Part of a small language model's weights.
Size: 13 layers, width 160, 2 heads of 64, MLP 512 tanh GELU, vocabulary 656, 3.4M parameters.
Each number is 500 + 40 x the weight over the matrix's rms, rounded and kept within 0 to 999. Layers, rows and columns count from 0. Numbers have three digits each.

# down: layer 7 MLP down (transposed), 512x160, rms 0.266, rows 353-434, columns 0-79
# up: layer 7 MLP up, 512x160, rms 0.266, rows 354-434, columns 0-79
down353:553488504459543499436557503529555492462612512519438523490492473534516539507563529459478543522407530545472558539582537556498463549516472474543466504531484511480552490575516412438432442410559537435530524536491477418497501521457528441508530474
up354:468516537451527536543497411444504476525461530459513468568539477475474516516554520505516504443516472464482468503413511501499566575531503552560556428471485510525466455473489555474579530476464519452502517582548438465537464458536480446547528464
down354:533522522562463483472455464588468535532507536486489466486515477440512467431469560492507557482467412513552497552491453536472579547356533521493541502499528510465445576515506515552451535471537459444502550552524486492481415463502451500457457515
up355:522516410470493496526465518504496501446464534491560588512480415494484509596533505544440501475553497556556458571432482496523549510469450490516549484484530547382480475444519536485550524454524552508477511472478480484492501559426516565524452535
down355:530525526483446562435554463473591527567428469542545465523476534458494399502456533529481514493610435430499470510472488447442510516453540417501517422466535493532471511468482518467566496492556515576556577510590539547427420468549428537469518470
up356:537469527504456533485472515527623494535571548541500530501505500390509532505426494542538518458547505460561547534500473527514515496522536520463512557526451472516428519504546546494509483481458496492496537518516481543556490531467535472546502471
down356:512464439493532445570494533508425507506495475507460509474503551528521532418584460521541519555486482556522426453551506480462520483368514438453448465515494468539558482514493504514540477509435509505541557442513480448464509525466481463453535458
up357:558509494469506492516507499470511446551551447539544496478493535526502431462491481456488478549461508447503530455421494498496510440574533424548534485453440414497517447506481474526535531455461554456520495523531490523508449461500501463475477552
down357:412528551530569524545408433496555426516590499435444487471509595449487519498544566458427524507468491492522542517512543533534530573558528433534504489480501477520579530523548525527456514496481508529534525545425446569438526493459520494540486525
up358:496406493591523505533498564451504494500491457568520508566557565441507553540482559491479469439521477430496494497439515448495427410454559484526431533486495499496503498457455557519503453533541512519500505505521484483537483502499437502525536547
down358:524567530498516469521483498542493488469444513422409536538442502511451561474466460553552516488452522542511528543523512525461510494452446554491528478515503518512542429518515514541534457476512474470506526538465566489529578521516503579491506473
up359:511559539478393517468539448479532448424479519490558467509528482477470498487600470477481413415467442491537477440486535499554399459502480519513528526546481494463485544504520506528520522395556468460539471532468477477480503502556467466448504531
down359:554512446524489534510514485488512456445456494524497519437504439444560490496432439439503507547445484497500464489485512533490538575476442519520521487519494475574464528552448409541442593432496503495484463409510523467508526473537514567516512508
up360:474501521448502498542436469503458483597485549508443498524439381503490506457566527507518431566539496539459598462471449471511459550468573496498530531494520538462489428510561509496459569524492515518510541503493570533496440479529500343478523495
down360:402499530496503511531521517511472452488503489462531524524504472533514534494543538516507530458522499467509511489462492529515553463553575540482488473419446479531448432481481516527536483512485474569553453478496469485586588503579630514510499554
up361:517477499479502508368476527491493459515525511477529511460580530504468500520586458509548524535519520561533533539524589473516480534531576493499532463467513533493488475430444526513522439542507505515495480474508535396500516508513541488520518466
down361:500507466475470499590469477511460448535496651497505463518513523511482503417502484543426451487494515529516430515545535491498482509502477545628484478584511444554465490610513497505507557520527459540510521508532479484512514508486483519529523495
up362:526483471567563540464523476511540505489452552478488522448570499513493492476511513559434522451536484502580555500396432567520507533473527468475482475457538502520546481529476509538510476492472525491545513434567451478526497522464498523474495574
down362:485524416474484596455507430458499408515508508493446543433540532549478553483580464497451517548494566476547448491462459446453498518548526494352450487496516435491495542518558428488507415468508507486496411476503436507501534540517476419505519458
up363:495455495490527467470487495452456488464539560507523449473527450524498472457501518526496501498451479498527477446565458436556495549488549519549518496373424549492526491468441514489461519525502493462478531466557447644591518504532553534507483499
down363:433565469540443476522448524538555502504444502482507557505508423528481471480442520467527516512459495552506525520529499491521495491514508568476501395462523512467518505518522499479472452485581508548488541513467499465456508557472496477459530501
up364:502485409480543460549470487517480508601512456509486474513520455527592514480475439519547575565484540445496473501504525539498488565516494464525517429499456566507506531445415486433560439464538464542530551459561457490512531508511502547509457451
down364:513515543484495537474556526438485526456506471445529599527524512502501496476476517481567545537478515492537558462526545534461494552525542492478550457521545524498499547439455531556504569485513513435537497525539503452541496473470443507526534498
up365:502466558524488534485497475397508458478552495626520470496474488572560530481586520471524528511451562536563478554476526487570537479440510539443522535455519549530475568520505544551509491445522466496526500447588471547489578531493509510486603547
down365:518419521539480456547509537551527472491444534605426537489463517505529506478498434589441472593517554501514466595474596516470506494480493471549505516546539448532510492486524454508526484520505547506562488525486442476476445578459518437505504510
up366:448489542493507618406511491497464516569545541478369492550465499470497464504509540559549469526472523572484483471474613561454496503580511543459459446472476502468573442523503499514551561484509521477431533466420565470541536500501471484462525442
down366:472528525457474493538490523426471548426545528492468554521423545457525473513541560457451471489504523529490474447465557504442463482487551488554496500502594488502466536549469463453563464496463403405508450535506501483550524464540517511543496477
up367:505515568490463499459507445461433549508472497521486470471494522560493547491409548551532494462542600503574517480530505515461518503499540557510526478494530464451436493508456501480560451500530496501533507478551530485612482546538516457555506471
down367:506491539477522520579475452541504454514434419462510510539510521495450496440389530527536496451424531505524458480541622561505491568395502490495527520527525545515524519554489445515516490536454474516515487491497524486487506502470536550533543504
up368:491480505502523476486553423496522547502496489504482439503501565521547471525509515468448459477495514531489496516455581570602530490588523453474453530540499482565512505472463440459502515469478461482544467486478460473560511472476541534518481510
down368:480468491590515499465491478441512498559530472518471500430506450476434527523497444499462414476463512503490526458515534495448491490478554536520516512509513497500447507529465539556489490505440513497454561492482485510511523530497485467552531551
up369:451505449516518479486522465462473529423541547524497447444544483493484487509495459477516462503475507532517533475532592603454470524526468514515563423527484512550505499538487515543513479506493505517466586481533545477497542535490571524459500519
down369:477494536572486490543488426503488457517496414466527499519517478460432516414511451515468395551492504460539512493500534492489475501557460499486452473475446494523490478510531486565531537517552482414526546521480490517503559476500546566478506490
up370:564474554464559491541513550477462460454445527536464544567504475497449463506489513514553523513496504512553473521518496479530481470493444526523502494483546483481500520500515456562529534508531504489529434467511519475502543491497448466539506459
down370:490499431527537519534444520422493572535561462518537543443490599474576558502499475450439504435538439478562458505552488525448504451558484487496479479506452491461505567493515442494485499512430550517547512502534519465475508508503586454473462519
up371:460500446484484517505537505468517524519460414528437493515414475476585500435518433429492522423487490460504473454467495483552456511545609543463537504500583428486473510495496537525502536560447518516516532502496475485638420569535498502483486495
down371:454426526455508532424528430463525522537468476516516463536530453435564489465471561510535468606502452536490519448473501533495528430483436558534525428420496412541432577531463568490475459502562476505437534539468430547608450513522399525480536529
up372:521519407525577523516519548516484589477476429508498485525491530524538450562498592516411576440481500459566413488491488550514500557527491505449525498454557539572526526527548472452478557557517496536538453584537572578477494485452494463459506479
down372:424497505492526434501510469508481440468451556552532490456552506497547477493637505458560512392471534457543488568474542500448469462510417407465501430491506512466445484496551454480457518505451523410421503448448500433512496493511597504499472522
up373:464440486445487450497511543509476484492459565478515479499472493534524515521527509473499523455524529510512465556474482537516556513502484481498547447432469498465523483540448536439500489480508472426477494527480487528527517557448516468522451522
down373:477460544578492549572558536532449500500469552414535541462574484479506542532481512529522564542530570554457453502471503473502522537438483417499489496475525507501513507466508512549495441495493485484559469530505536527443488521527476436511507546
up374:621477508564464512517553535496508555494530581591476454556572474479508443514540486498536494498448529456575486465443537413530493560494509540463510556550418503512434492544544515440481553516464524606482503540510582488541478551581490483480510495
down374:512489480530518480546524550510513492469441533593525459574449505606503529524430510542549476533582498585463437475431500452522505595497435468490506567519510520513454484490494479548519484444522426491518477452607571512511476459539564482547504514
up375:485467515639485447462508552511530472494473534514487450448466396486539501512553505559468493505565445484446517556509520514488511451569492497448485490516487528464476487437521607513428569475520517486456509520487537486579508446454541482435518479
down375:517517481485458525483538455539528524453449562418483549441523547510499535554521554503473535491448593483438498431531528515541568595442464550501554493523517477558500581556452436493458524459534467502495530547588505489550451510573503450467461475
up376:429537544529497571499479461479514477418465498430535543427495505500524443558523527504529493520533479547484528432447454476451481457536535487499511508462483543555399558530495468442561572491472502533477523470507506473512531430492446543525537459
down376:589501472523550490468474482448530525426516542460418483438469483465505505442505435475534558482480565502481455471450511457510592516582485561508546480514473573532554463400495544492421502450515450551512554470481488502484500459523512485431549472
up377:519479462542517488518513493585419532562508463495574483547466474557501441507550532410456473513504510477562474480594430500534563482561480459486486447477562489474469527477511490449520540510479587447505506522488523430511464468470452540547530498
down377:478445491561453460465472471472468501478552494481511533539528525494490540459520540490440457450497554516415465484404514566512498404416434541522549438521489455503483535566519438473491450561486515520487488508554534392528518497510560502513568484
up378:433490519504427464515466449490433561464458494575507490483504520573511458491465453473532495524482519518503487443503485428523529448497498463483464478470504572520519473533487526486470450477468539550519536552390525482549511439585402475498482559
down378:507489469537515511472528529533454484457521543476501501537533521531528523446443500468435513524484448501435484516591534557455545481431549557515494531513496466512514514413456508546464525560462515524467526473503465533507514487503535556536536540
up379:530432492518510472537493497486569452447475507525493471499526521542443461489548486506530519542499540464570452459476521505511505413515504542473456514446516541458506580486502517470573531413489546518536501455485571522468529487574400458452501481
down379:504574545489532556515483536486519474449504481420457527516533452494468512474553495503567487507543524445566462460507520499511546406512505571473499541516457354482433467524504495464486534441471441544477532511534445544513512533458498455559501450
up380:511492549502527458423411556478533480501539538446552542431489517457482416518538475487468508505508572500471471487489475532466450479422516507469508521507555543553585465485509512487486532456434585503507513524511497484513494522525463431512527470
down380:504498518533496481500477475497538455488439459554446449532525544542476528439530480485509476474475462492558514438533492491450542500491528501479459560504522484430483505563527499465503522561494503434505496483450486554444452530539417539525535504
up381:483452533543459548507550514562485551520470527510522472487514412473576502490576442516525517462508561549557494451545480476481448474516465499483473561531454537486542495462547520563483528481458456437508469538425482470529544487515507479516458547
down381:536475538437510544482481472550529537433466479509591518478514500466549551547479451466546444511463468562403483559534436560531436480372492468529497493488450433536448476505506440478581413545502498453580519524467535470466489527534450480497467531
up382:427542517472480531519459493487556504494490585566473543541504490518518567469534506483520568526467481557509497472502489475476475475562405418582600540480501545442480394471528495507487512490458567459513543505540469482538501530548461519436472509
down382:549471497514550546477460490508479499566519494575514490472536518516522497475534510498515480535436538523529494584507495467490522463498466470532498531573498582489540525520575497517445421505553565486525452443472525486518510527490517488499447470
up383:525572476542506498564507474470498499432426507561472498556506526515521445480510489437484519488502435438561473509504516433585512461504514540451474447523443485509518478589557480453478466499470457511508424476506465510483422456534518544493471521
down383:531520456471545501552481491558513439534516484502451427461495609556421484415443494480472534490538530552522560513504462471497529596570501500496494439487464536566474454515461490513436505527439492503418572419472468543490478509432455562474478514
up384:561473416551561525521456561502542563494509499517441409502591598409529468545504520478456534477501469478582483506544392472491489520424465513473582401566492508495545471494494542506485529531496486476457516551427500466560422458523570470510535449
down384:493531524493513529443508532477502564539457498548496508504474504542528479478509460499505502470485461526510592488542487481550489488568566474503535392528514499479458467430491483506481469479536444491461515515521476527551510525460583500474467500
up385:453491571489488509490413517536557518512489521505488537515466514445506540508550477440452457496432484499485481527563402432522500455478541495529499525501481488514567493462481479455467520528451485538488519593558490528517481476538550519499535471
down385:436567466420453471543551497556426461507471520502510516499451471512469517521482466473507518541513493429388506548515528530548497519458487521514519513428484496506531527531527439548507492495477488490418520513511514516535416554519401471531453462
up386:473519444526442492487515432448508481572474487528522513495484462439492552512516525587503467512522508482489516564416605503498487411465467524466481530546505562529456476485506528524461456603498517455525418522481457539502551492526464487446565509
down386:523498553501429513486424454489578498546461560515540489542526554527469522481457395484502461529503517437555550485510506505537435557494500549483490552529551468531514414604518470522493462549505592464491486515440485446405487501467512449475507571
up387:500536472463556517611482476511605487502484554545524534569450468558515500543542513537570539565470515471535467521500549461526419521517519449491494467502516481487481484483547481494504465535500470524395567531451494537495501575503504545520539420
down387:533562517480514526473528512512512514481461495433526492437465466445513534545531515538502526578550489466486446444470460460452506542500496407472523523532471543465491491517495464590534466494443497540530533496497449466513516486524514461509515456
up388:450552464494519439482537538513540514489429558472578513540562476481470427544497517482495514533490501501539493494504512510486534378558522410480497482530485580541458531525427529454435559486520532453479460445515438449579442521464514562523500565
down388:440494466493490527453608455435450541500525494440524475473516479449450543511526470449514514495537542571441492500455506493516555371514430503450515469492547492518468570464498398496460527487526447518495497426525527668505558528429522495531544497
up389:487473545516526525477470484429452473501422428463486583445463518462482494489504494485549422464521507484480529528525554521542519444502447502497516574464544477496485486558509513514552459429487525498524516503502468488566459484592527521464433531
down389:478436489457444544486481572456544511502439472560504476553507454491535490536481568417532532493507459516526467508461454561564456516471453431519506509564489565487555473516531483502477517540493503462415474496502620535471493552505552447454515503
up390:494556450512462511474499468481456527507507444504505503486473550495505490581428478555482483520525493445517460550453525477534468402505523500491539540573547513569525490496415603518481467442554512474532449498511411477523497470511503510499530528
down390:579533509458450570510460537491485538504419495576514464457473462465487503421498471493491459488515535481485448496512583471508552475489402495486499524521434446396483575528509470567453515535532479415462536580534477491526424580481518496412498479
up391:486486472454474504537546537534521562483537536504518509523499459506446490498525524496473504520489517513557552471517404442488544468482485488457546538518503433486401527418530511563522476524454517478548473475554433486531523444488474519511475455
down391:493462475517513529524454464441478487432527518468471425492501457502470515423505607547471592509517462506511531525513496523511528514553399575524484512473453527496540418544403465447533473461480459485557451527547548524496539484545502541442551566
up392:493457434468504430467580497474535541504476474500509530483490540499492513521609474545461506520553528446465501482473527512490477448522560447488492434493403485479532387493502439524450532548515499541504451504550447543523520484569473471543536507
down392:481560570466510491491479552540498510427546487522467562497425515472461489574495456461492560494484458464490506476486396438444571528538463553455394504497497495480514452460486449462453492494485569546487462470590475473483566522552479450469529449
up393:497480483450536468524440495485600487472424483493494512481492499516514515517498454527531538504448554528470496528518463498512483533466563506556533520540475501565441478491460455463502486466436425538506463431583541503469517568473487518522525525
down393:581535500512509477462517498537403486503572564514463480548466550499467411501523461523433552482505411448490519496520544467525571478518471523536466505480479499412551536551549516476450528507532499534491540528523480485548563476452467500577504496
up394:513485492483535490513615450503506509481523436581512531501437510539532410471493534438491518456539548440541469508543494493517508488469464526461557530479501469567518557475524470463478546486480488421539568486484508491500464496465446489478547488
down394:541456497535501457548571491478462568420479501481459499521527503488510529425487484490516462542541456451453505449454485508472522486546501514542470489516462544489506504506510465530518522494498454526464512528448531456530549423487428532460549466
up395:475509496488550537501529496518590542426532551506488553460556571494508452487581507504475473578526492513532505512533495527435453485532454554460478521495512477594498494554497464553402445478545463467554525496476529447515520476514513495454556486
down395:530543530539542477476436513504549432523519587515469455494475444491459495472441521528568481485473510515547527565431519502513469543508485490593493458458443513488485515525422560575511541491467526420426579512532430528486553520478489559506560550
up396:502520479478416469494521468465479478476485479523544538566487482497520469495432479489512514438497515497495603531524495479464466491495535476434416502500523406413529474472479469525540587423523574440466482481537423538514451511519441454529499554
down396:427512497380592528538441437507476444496477535515473519485542508485550482505517488441429574490556556496490451577471476535508473493513497506451515530446514620450452510507578456532496553515482541465506525429457509499449478475415506409509500553
up397:458542514505579496541521516487550574438509431543523397446546422503498444429515562536445481524546476522503513453444425477580522472473515547569520531474519534623511574480531555468540531474488484452520532524522450519563385457494524501442528477
down397:522538518447481494542455526564472498528452441469532535438537496508556541552575539524573565484466488452442489534474554522595509500523424444473511458449482493531495473524439469412448445432498527517519508533533498437500509430473487515465447433
up398:550494517500494490481486523537482486517600568536485585499523468553524532478546442512463478531477496518489483516478468451518428441538482520455567356559555424543382493478452494558548519422446511518497528494502468451492525520483481482501502472
down398:437418502547520577515519604502474512531449399526441485524482487435558497542531501470504545477535511473568500540552531483441493502466464437478517558467499545469518479559472452430476534444476528485505528485502459448486465429556475498515512557
up399:558471502511495491401534503472504526542500502481540531442511500554505422561495499534549535514572461467562574516471429518484491547515564500458514557446427549514534470478484471473413479457497573473518463471484544500551555514479477490573511514
down399:475541508509527448513503496512430544483500507493467507526449523439564467472482546411523419517394496525488533477529506455503449434530466493518451398491586443562474544522445471479502503480478459459488471519479516538483473521530527552520545436
up400:455499474506553450529528506525527539502528415579457521467458521475460471463439468449436502501478547530468569449500486453538539485482532497474561509490498530474524415469437493445582507528486505554505481488552493552565481529574461425476456556
down400:514552478472488449588562525495423435468475568447471456476579544514560459537530507449516449423435537522583558579438497479474516540606426500528538502488548491506462482475583499461508512447478545393517478526560480504505454542533452458534519452
up401:515470466500531444496503549472427484461565529491458525446406509481539394545409539503486526612467503486579576571487509501508536490512585476502499485456465494447422418512487519518536558542488454455452508491508479481551551514534480439514515529
down401:490482463530487536509539422412412505474508431530558547445504480531470492485563538530480511509488564447477479514575477481504552449524513561429485549469500441519477518498446461497557548454485535499457482493535478594538511509484528585496515507
up402:471476510554507503495487502450496481451516513475576590415503554565500474512481559426439452463520469521525521482476503497488493501509480458505507564526506502565470504548505530468507466493529482479546557526468557493486562492458490540486500444
down402:445500484525536543488489443514578512532470424489449493497484469546511517533484478442530510535516563559474484499512506482507522467472433504528469464588532503480474465531462456545507581524483530498502505550470441449454521485543478493521511506
up403:441422477542535611479543501534490469535459472523496518513518539515546420500534513566512540445532519440444558539498489497428499501462551466479534503519500542551489527486528505471469460496499492564487480493501496500496521554507501504499540530
down403:450554459498541494523473502539468498477455505502497548553477488423523480488505384456495460522499468545490519439534481453572529508527475519528472527442528560485562456459516572494464455462464489498511507495529470512484525564543527496514510468
up404:504477524502544404471449481471537504527450465490435540452507487544508492532458527441485540469485520587449463537462528489489428502530575476558421522459487554492465503561526505496479518443464558515445503517516576534503471466485491475549501479
down404:466498524475424470461561533461473568468512497517496547509470553485507535473528477601468504429535438472542557455456468497494536438471469516481487489488497558520516521525523483513504396517512469477519504487476474479449553508528523512522534513
up405:466482524489532495506553512535462525517462459460469486479419446474551565505501462521476555512464476543473518470511578527517507470462558522497502538524487548535499483512540473487491532498532489494489450489487504473504477495512433457507567499
down405:511456538498509510520502557502509510550396511472466509527482406497441427519515403522475522520480442540526559448501504472513491520501500526449528536499564483446528427507447504493478496549552524527444437460508492497440503552545432467532452495
up406:511423551461494497502508563558423405566535504433485562530477496523557470515481474549491489435477518522537492499570487479503505434530495476473487511465475482468448483482505501505541537522510496486482465574499439500477540474567532493510456441
down406:585533515492515567487512535519513429512466507507625447493560490580530508412493554519513545493479456546501475510530540442512528483541457521444530506505485557441515449528441490591514495528479493462473474522479510422533488472488507491486503399
up407:440518515447521452552493490480465496530561511540473436484500443508481458518487450492552467441408524555484489474473512468466527509560522478461553442509482482471534484478564482521442477455436492513483478527532463478451598448551533500487561565
down407:499542552457477499545491491548494485499487536529535467573492472484501530487498507430524542526498514524480606509480504473453510511462477431502502518530543508548522464511511492469489482536521491516464499494509453513514489526494523458578474548
up408:552501502533499554484558478477545546464496461459531551458486541543577416517433577526487520526471463497523497541428531512493439485435554508442488489475492455474449490558523493424484502479445538547503500534496561580478533494446576514546466471
down408:609532461559476460449550483432500428537512484494432482502374525478444580474513437470503515492469524479467499495510524547591558477500476515529503493531515525460530436437448441485476496466479528562458481571508469480476518526507594506464539491
up409:507518462526550520469539471444554524523535553459481482449472552539511492472530480547555541508465472539519462556467461512514512396442523525532548453458482514514491449470489494473533515465474506440607555518504441504452513494529473475481535521
down409:516554448472502505489517582425535490542469398523508482547462469529473543532499467450510453527499544495555519469499498498488465569478501498471506549494434553525480502572471487470476497468568549503552505567497515474521564514548479477436530489
up410:523551523503523513428484492559507441477505487451468542513481493606510491507458474466521560527502490542540492525496487509499519470461525514515529443496471508423478466504494551453507534475527423511605565535491473561540475478509520468485462439
down410:449492514524540513573458477455563580505520517478457555563492564483426490430487494490462512506504536494533482515544420544423446504449604491495488517511518575454502542446454558573460507527505514464506502480455519500477554515514509538436442522
up411:511499518507551563527523484556558497443500517540472481553539502488578559471413479539447463433511583522456505519474463575504515484472476501526504544453409551512530558530570461498490454479432492415446468461598492482516518509504519482522506452
down411:572438527503523435409459578542523547444505509512514452486476514519452566560569501488495506563475466573579478511474508512457454580478455474432470548461460605434508506472503491501468483560474517542520496460447535418501444513482516494494524483
up412:496469473479589453471498518451442486518391515469530461455445457507550505525587519432500416447530504447440573454445558488532575543534450474451507451469484461516479458589488494483511528532519464481544528531536460430519463432511495502537551540
down412:437463464454526577547473555401466572476543442517511503539498559565567534495532472422464509469480483485521466478535542521516506536556500534451490524506412435443488410553439427470499483492500540511492523525572508522430510542470593452566481518
up413:570456539427506401591470491467600419555526576443527541493561498473462544491544538479518454431558566515500523511488450517521507536472504507466503514516530452468509465469534503511480519502468474436486462493467521512549446499451494527477538491
down413:503649516483475448469418477505487549530478543513381512492477540458431463543498549509542422528484468570504481529591521454473533571496484512502539439457491444550542424554512474521487482464412444483491523588425419576514594488506505448523522510
up414:511519538472456549502454491487509465555506506541565440481530507464538494445524524524591559432462571447465499431547529483531447470455532555533437461532498455475473533522466549439461651542513467439443516455485517511496511563577578455498483425
down414:520464538488495524518472576517487507554496459556490557481541489552551494491429495539467578495526549522444472537547463579540538488446525457528541527540537520480483484496533511513470479472512544411510492495528535484526416555561433451519540475
up415:455450520481524552390479499580473433508496444470459530502478533505536464477556473577487544505464513515514498513452565518617423513439549460460520526399520494514528501459589499475506533504443520522497538510544519527508511535536539482435500448
down415:517528487541499512491644531501469462515551519483498408497485407509483421495498560453501547503502495418429501544516504451510455540482515533521449523507487467414501462469445503543458461541561523545476568558487471444578539505472503483493538466
up416:533530522473469504511544518462485545567486551584584493482486507494495517542472529535533528554574447432492483480492477510499462468507534541492490476510484480515453528514485454510480450490523392442526500530498566475570572490495538456514471402
down416:468509490569513497516509463530577391457493508498413478582396492545474445479466517488426477526507496518507493531531497544556477554518474493527548548528575510548496518507549483481411541535509495582455410406517488509362490493505441541487591575
up417:546512506480431545506511494475384535582552498419475464522578553493580460512551492509563483570514517438503495548535492468471431470461498520510529522559503521500508519543534510522501514441516508441483511586465552541502450476486506495574479495
down417:535555567556499540421479476513467524504461496482537503497532491546488477539489538509475509544427487469509506537543582510487533452475516555469493445520512489466562491540523559558487540533483517493552467533522451550522432387547487560496476495
up418:480469499470543472508507499489458517512500468494466498485467480574436508515479464504550483483586487488488529519464533440459493492503459460483462434473500556540523457529440530518560481474500461524504461431500508516527412493481544534487460514
down418:468521459427497476518512522506527490482477460517616444540483502473396539493509465561467500536429458511540602503510482433567516511531528473491492481505496514528524462441534466512477488483391514562451489557564511486510458491493524442472536520
up419:505461494508432457471485562520503544486476507527430487550571468511502520486586515564496436474477513508504520590554485471429423495497520500524492474480499527456539507582505563467448520492517561463437519596481494522456474450472515494530527521
down419:489502404504428472528431424539506499533547456456523532491525519430484489528515480524491572545580406418467518478499523518443528384521479558544539531498522474478539528466569589491530541508532502470453508497479506540526482450452471556537531486
up420:519496514443368427475560405546492488528523513465502489478517484518531542506497492466532577498553516516523513500483500498524532471499488512485556603517568551509422567425536510525508452389422408466492524451482542497510500494530538501449477537
down420:514524532471507461472482439579533476476480575597493480501481483404492478552457550554498519466480424502503568506553506502418541495517531613461555549422508503523562506460542455524517436445532409516390498539529429494541560530556505543568513441
up421:439510438532484513493537503486481438530536534438527464532471503467519491473498504559509508437528564524523451554532482426519475472506441550493494483501433425510508517518521473586480541538472526527476546523554596531434488463485471485498573548
down421:522466534422446500511561528515526421500546505493540478484422524491527477495514527527453453510517469544464519509524496616535515523511492556571573453552540508480460548544508468436510554522487503526499528464472404552506516563565557521466467478
up422:510543384463454497490509483491516477523493510501528496513465522517453541518434506454443509551503450580555468506489525455504579535550520492507435501510475514590488547557496548492539519448538546510486612566550567497482534547495483479456604498
down422:525473483449485475533434531501511488510486501529477425496536466482505505532547458545527552518445499484524533499510519446577450450513516489507474502532541491478583560529489575493473445546485516540563515479485491492501477528489518426558521473
up423:547499473486499530396529558552496571467528482512534512495489487474500496558488458534500490470465506536560562561461403551505492534524474414488525469545478454575489504565449374500503521496531512515498517505533449529511522462478537453512497453
down423:481546477522521463508448493519526446496457511446525540442549465425520458490510539524535537531535452512538515511587454527404540480496499483538535544479537465531500485519554548477501495481579538482503520457530503517507478544557588510513519517
up424:541418456453471511449456505479468592524484474511443442505508526483506514522478538514456463460483526564522534533470504518539468455444517439522449514504515490499481464527528453524491499624454452528591522476475496525420477556517482462463534504
down424:527517500515514459521463437552486489470527485499510552495470432558506482540492499410491455426455494476467493510497510493477541533476507484450520484521481517491469546481541558544499462497498542478488481492521583494602410528498501496494493514
up425:520541445495537467525516452544509575523502494447519511441522490402487497494454497471448466552452547521496483556598541528503509557544545513458490571462485584430530527411428570449489490492444470445518444524584413476504450512461449515531528507
down425:537482440552484501513444514488450512487522533465526501492554428474446470465545514496500493490547520509513525514481513421492493542517460508564547415458501542533471434478479455439455502511518523521499445513458534545460455472487550445502513529
up426:534507416533458487458556460496521483483531470542536566419527506514453566478520481569528499479516516532480508421601475467518493425564489484493475538451568486535543464550483500505523513546457471543592458478516436514518462483514515480505485499
down426:538484476460508486519495492426485524473494462483500495504433442508542497499500507528576425454424456485510442478514445474459510482467481451471543535501484496542531546565516549547437542546465499465422477571551431472509488514527538528495543554
up427:426490479502552527580404518507513572475469490478529522484564533481521507575539548537510496526498480515496495464518557394457421473459464392537476487529518543506498529567533505488498501475522531492560530537504497516464516507489557528512443495
down427:529466542510477514474539482581515463494444494572549518528522552463443498462444401516574475512422558431477504596535535446535543513508527502459453404474528402585501574409489450508440526483544556481542478580489534544477454441481488449436569515
up428:431493504487541498534468481504511544537605502520399514516459522461521478508533505515554434505513497564518452508495442526517512531511528498436526476527414528417488408500527491469464519496450550552580455535532532449544489528467527456493550482
down428:448552515476470494493479512432454487473497477530538481459526516530543426480461434501444503507538582470493467474509474437519573555539530463500447526461559494545506511438532478519512506566481506467434490493452567540494557489506503517514480499
up429:486572553511446477526474526544476515479590464540436579461497448492571587510444580461477496525466508534514578518553445533507550453514522478459522462510500558514493467467472535461494566495536500465533519487550445529515499474482550512519516510
down429:503546457486602477458466544529501474466475566527504463412506441476508460486517515462447554449562533471468582530500507429453502485556462519496515458519522407564429542439448581476540447467495496487490497468527416519527515470541531451504535522
up430:564471493561559495493547497527599509542485474484507475517457517512480488547530518452526477479437488559599492430584436539508586508501501389472480515499565574512554489486452420494525503460473432498523505556514475471530473531538568527465515421
down430:537548445516553557579440486498544507505450448572531427421556519566537549528534523529478488471510536500521461559499506537468576536429540457495568486523648611528516520483534498528541475532504428397476540566487576511499470601460544486508421454
up431:509466483585488457517509542559496517498533480552529468462509383432512587454455448607460565475526537425552481461433521519565612565476470488484531519492563493571564595565495539492575564554485501507545506523465536449493475451449439485485560531
down431:506501522562515476560459471486528487500466418468503439573480530517524470491456510449505524497521437460475458508457588518540492471506550504557543467526469423446494435431481546467496426506562453531551470529495572462436498483507498551551496611
up432:515519468530484466495486468514478507543511523522491475443553555534500519474555534516543564491458467478587552501460425468519541413487521490569494505518480576490579513502507524449490545418506545531503523442498527486508444480536556476506544513
down432:537471479618525538490476566426481527493526465592464503558472443554488497519515489495510561519495459520520516506539455483503498543562538516517480564520548444517520483513525463447474475502541497555461521528470485467461459445455490575467478529
up433:467501513511537534493437428438548477467505453507489569555462466530507552564464468477406485485468553474467524475533524561478427486491504444536527483519465489459499504533483422476479545562509527460471456524535486471465525492509468479455467566
down433:433529514589530498523501473519508556539475514524500505484450575457513490484494532561491502488455525500470502472547493478479450520503569477478483511567482525491426552412495493564455410465492472522470487532529444516507557521514488480567472496
up434:523540482491573508498581396480518471481466362475531492511530509494623516583464521546528583462457469489552450560497499567496495462455486564493505493534494512555501493476444465457578546433463516518494511506501611512472558510512445527495554523
down434:430471556525533540539467577468493481503585549555531495494527503483480515428490396497507515455499473550479493521468473484504542530484462449486383589516475455523572555514497470535479437519503548481479458575526479447465471516526457525461495480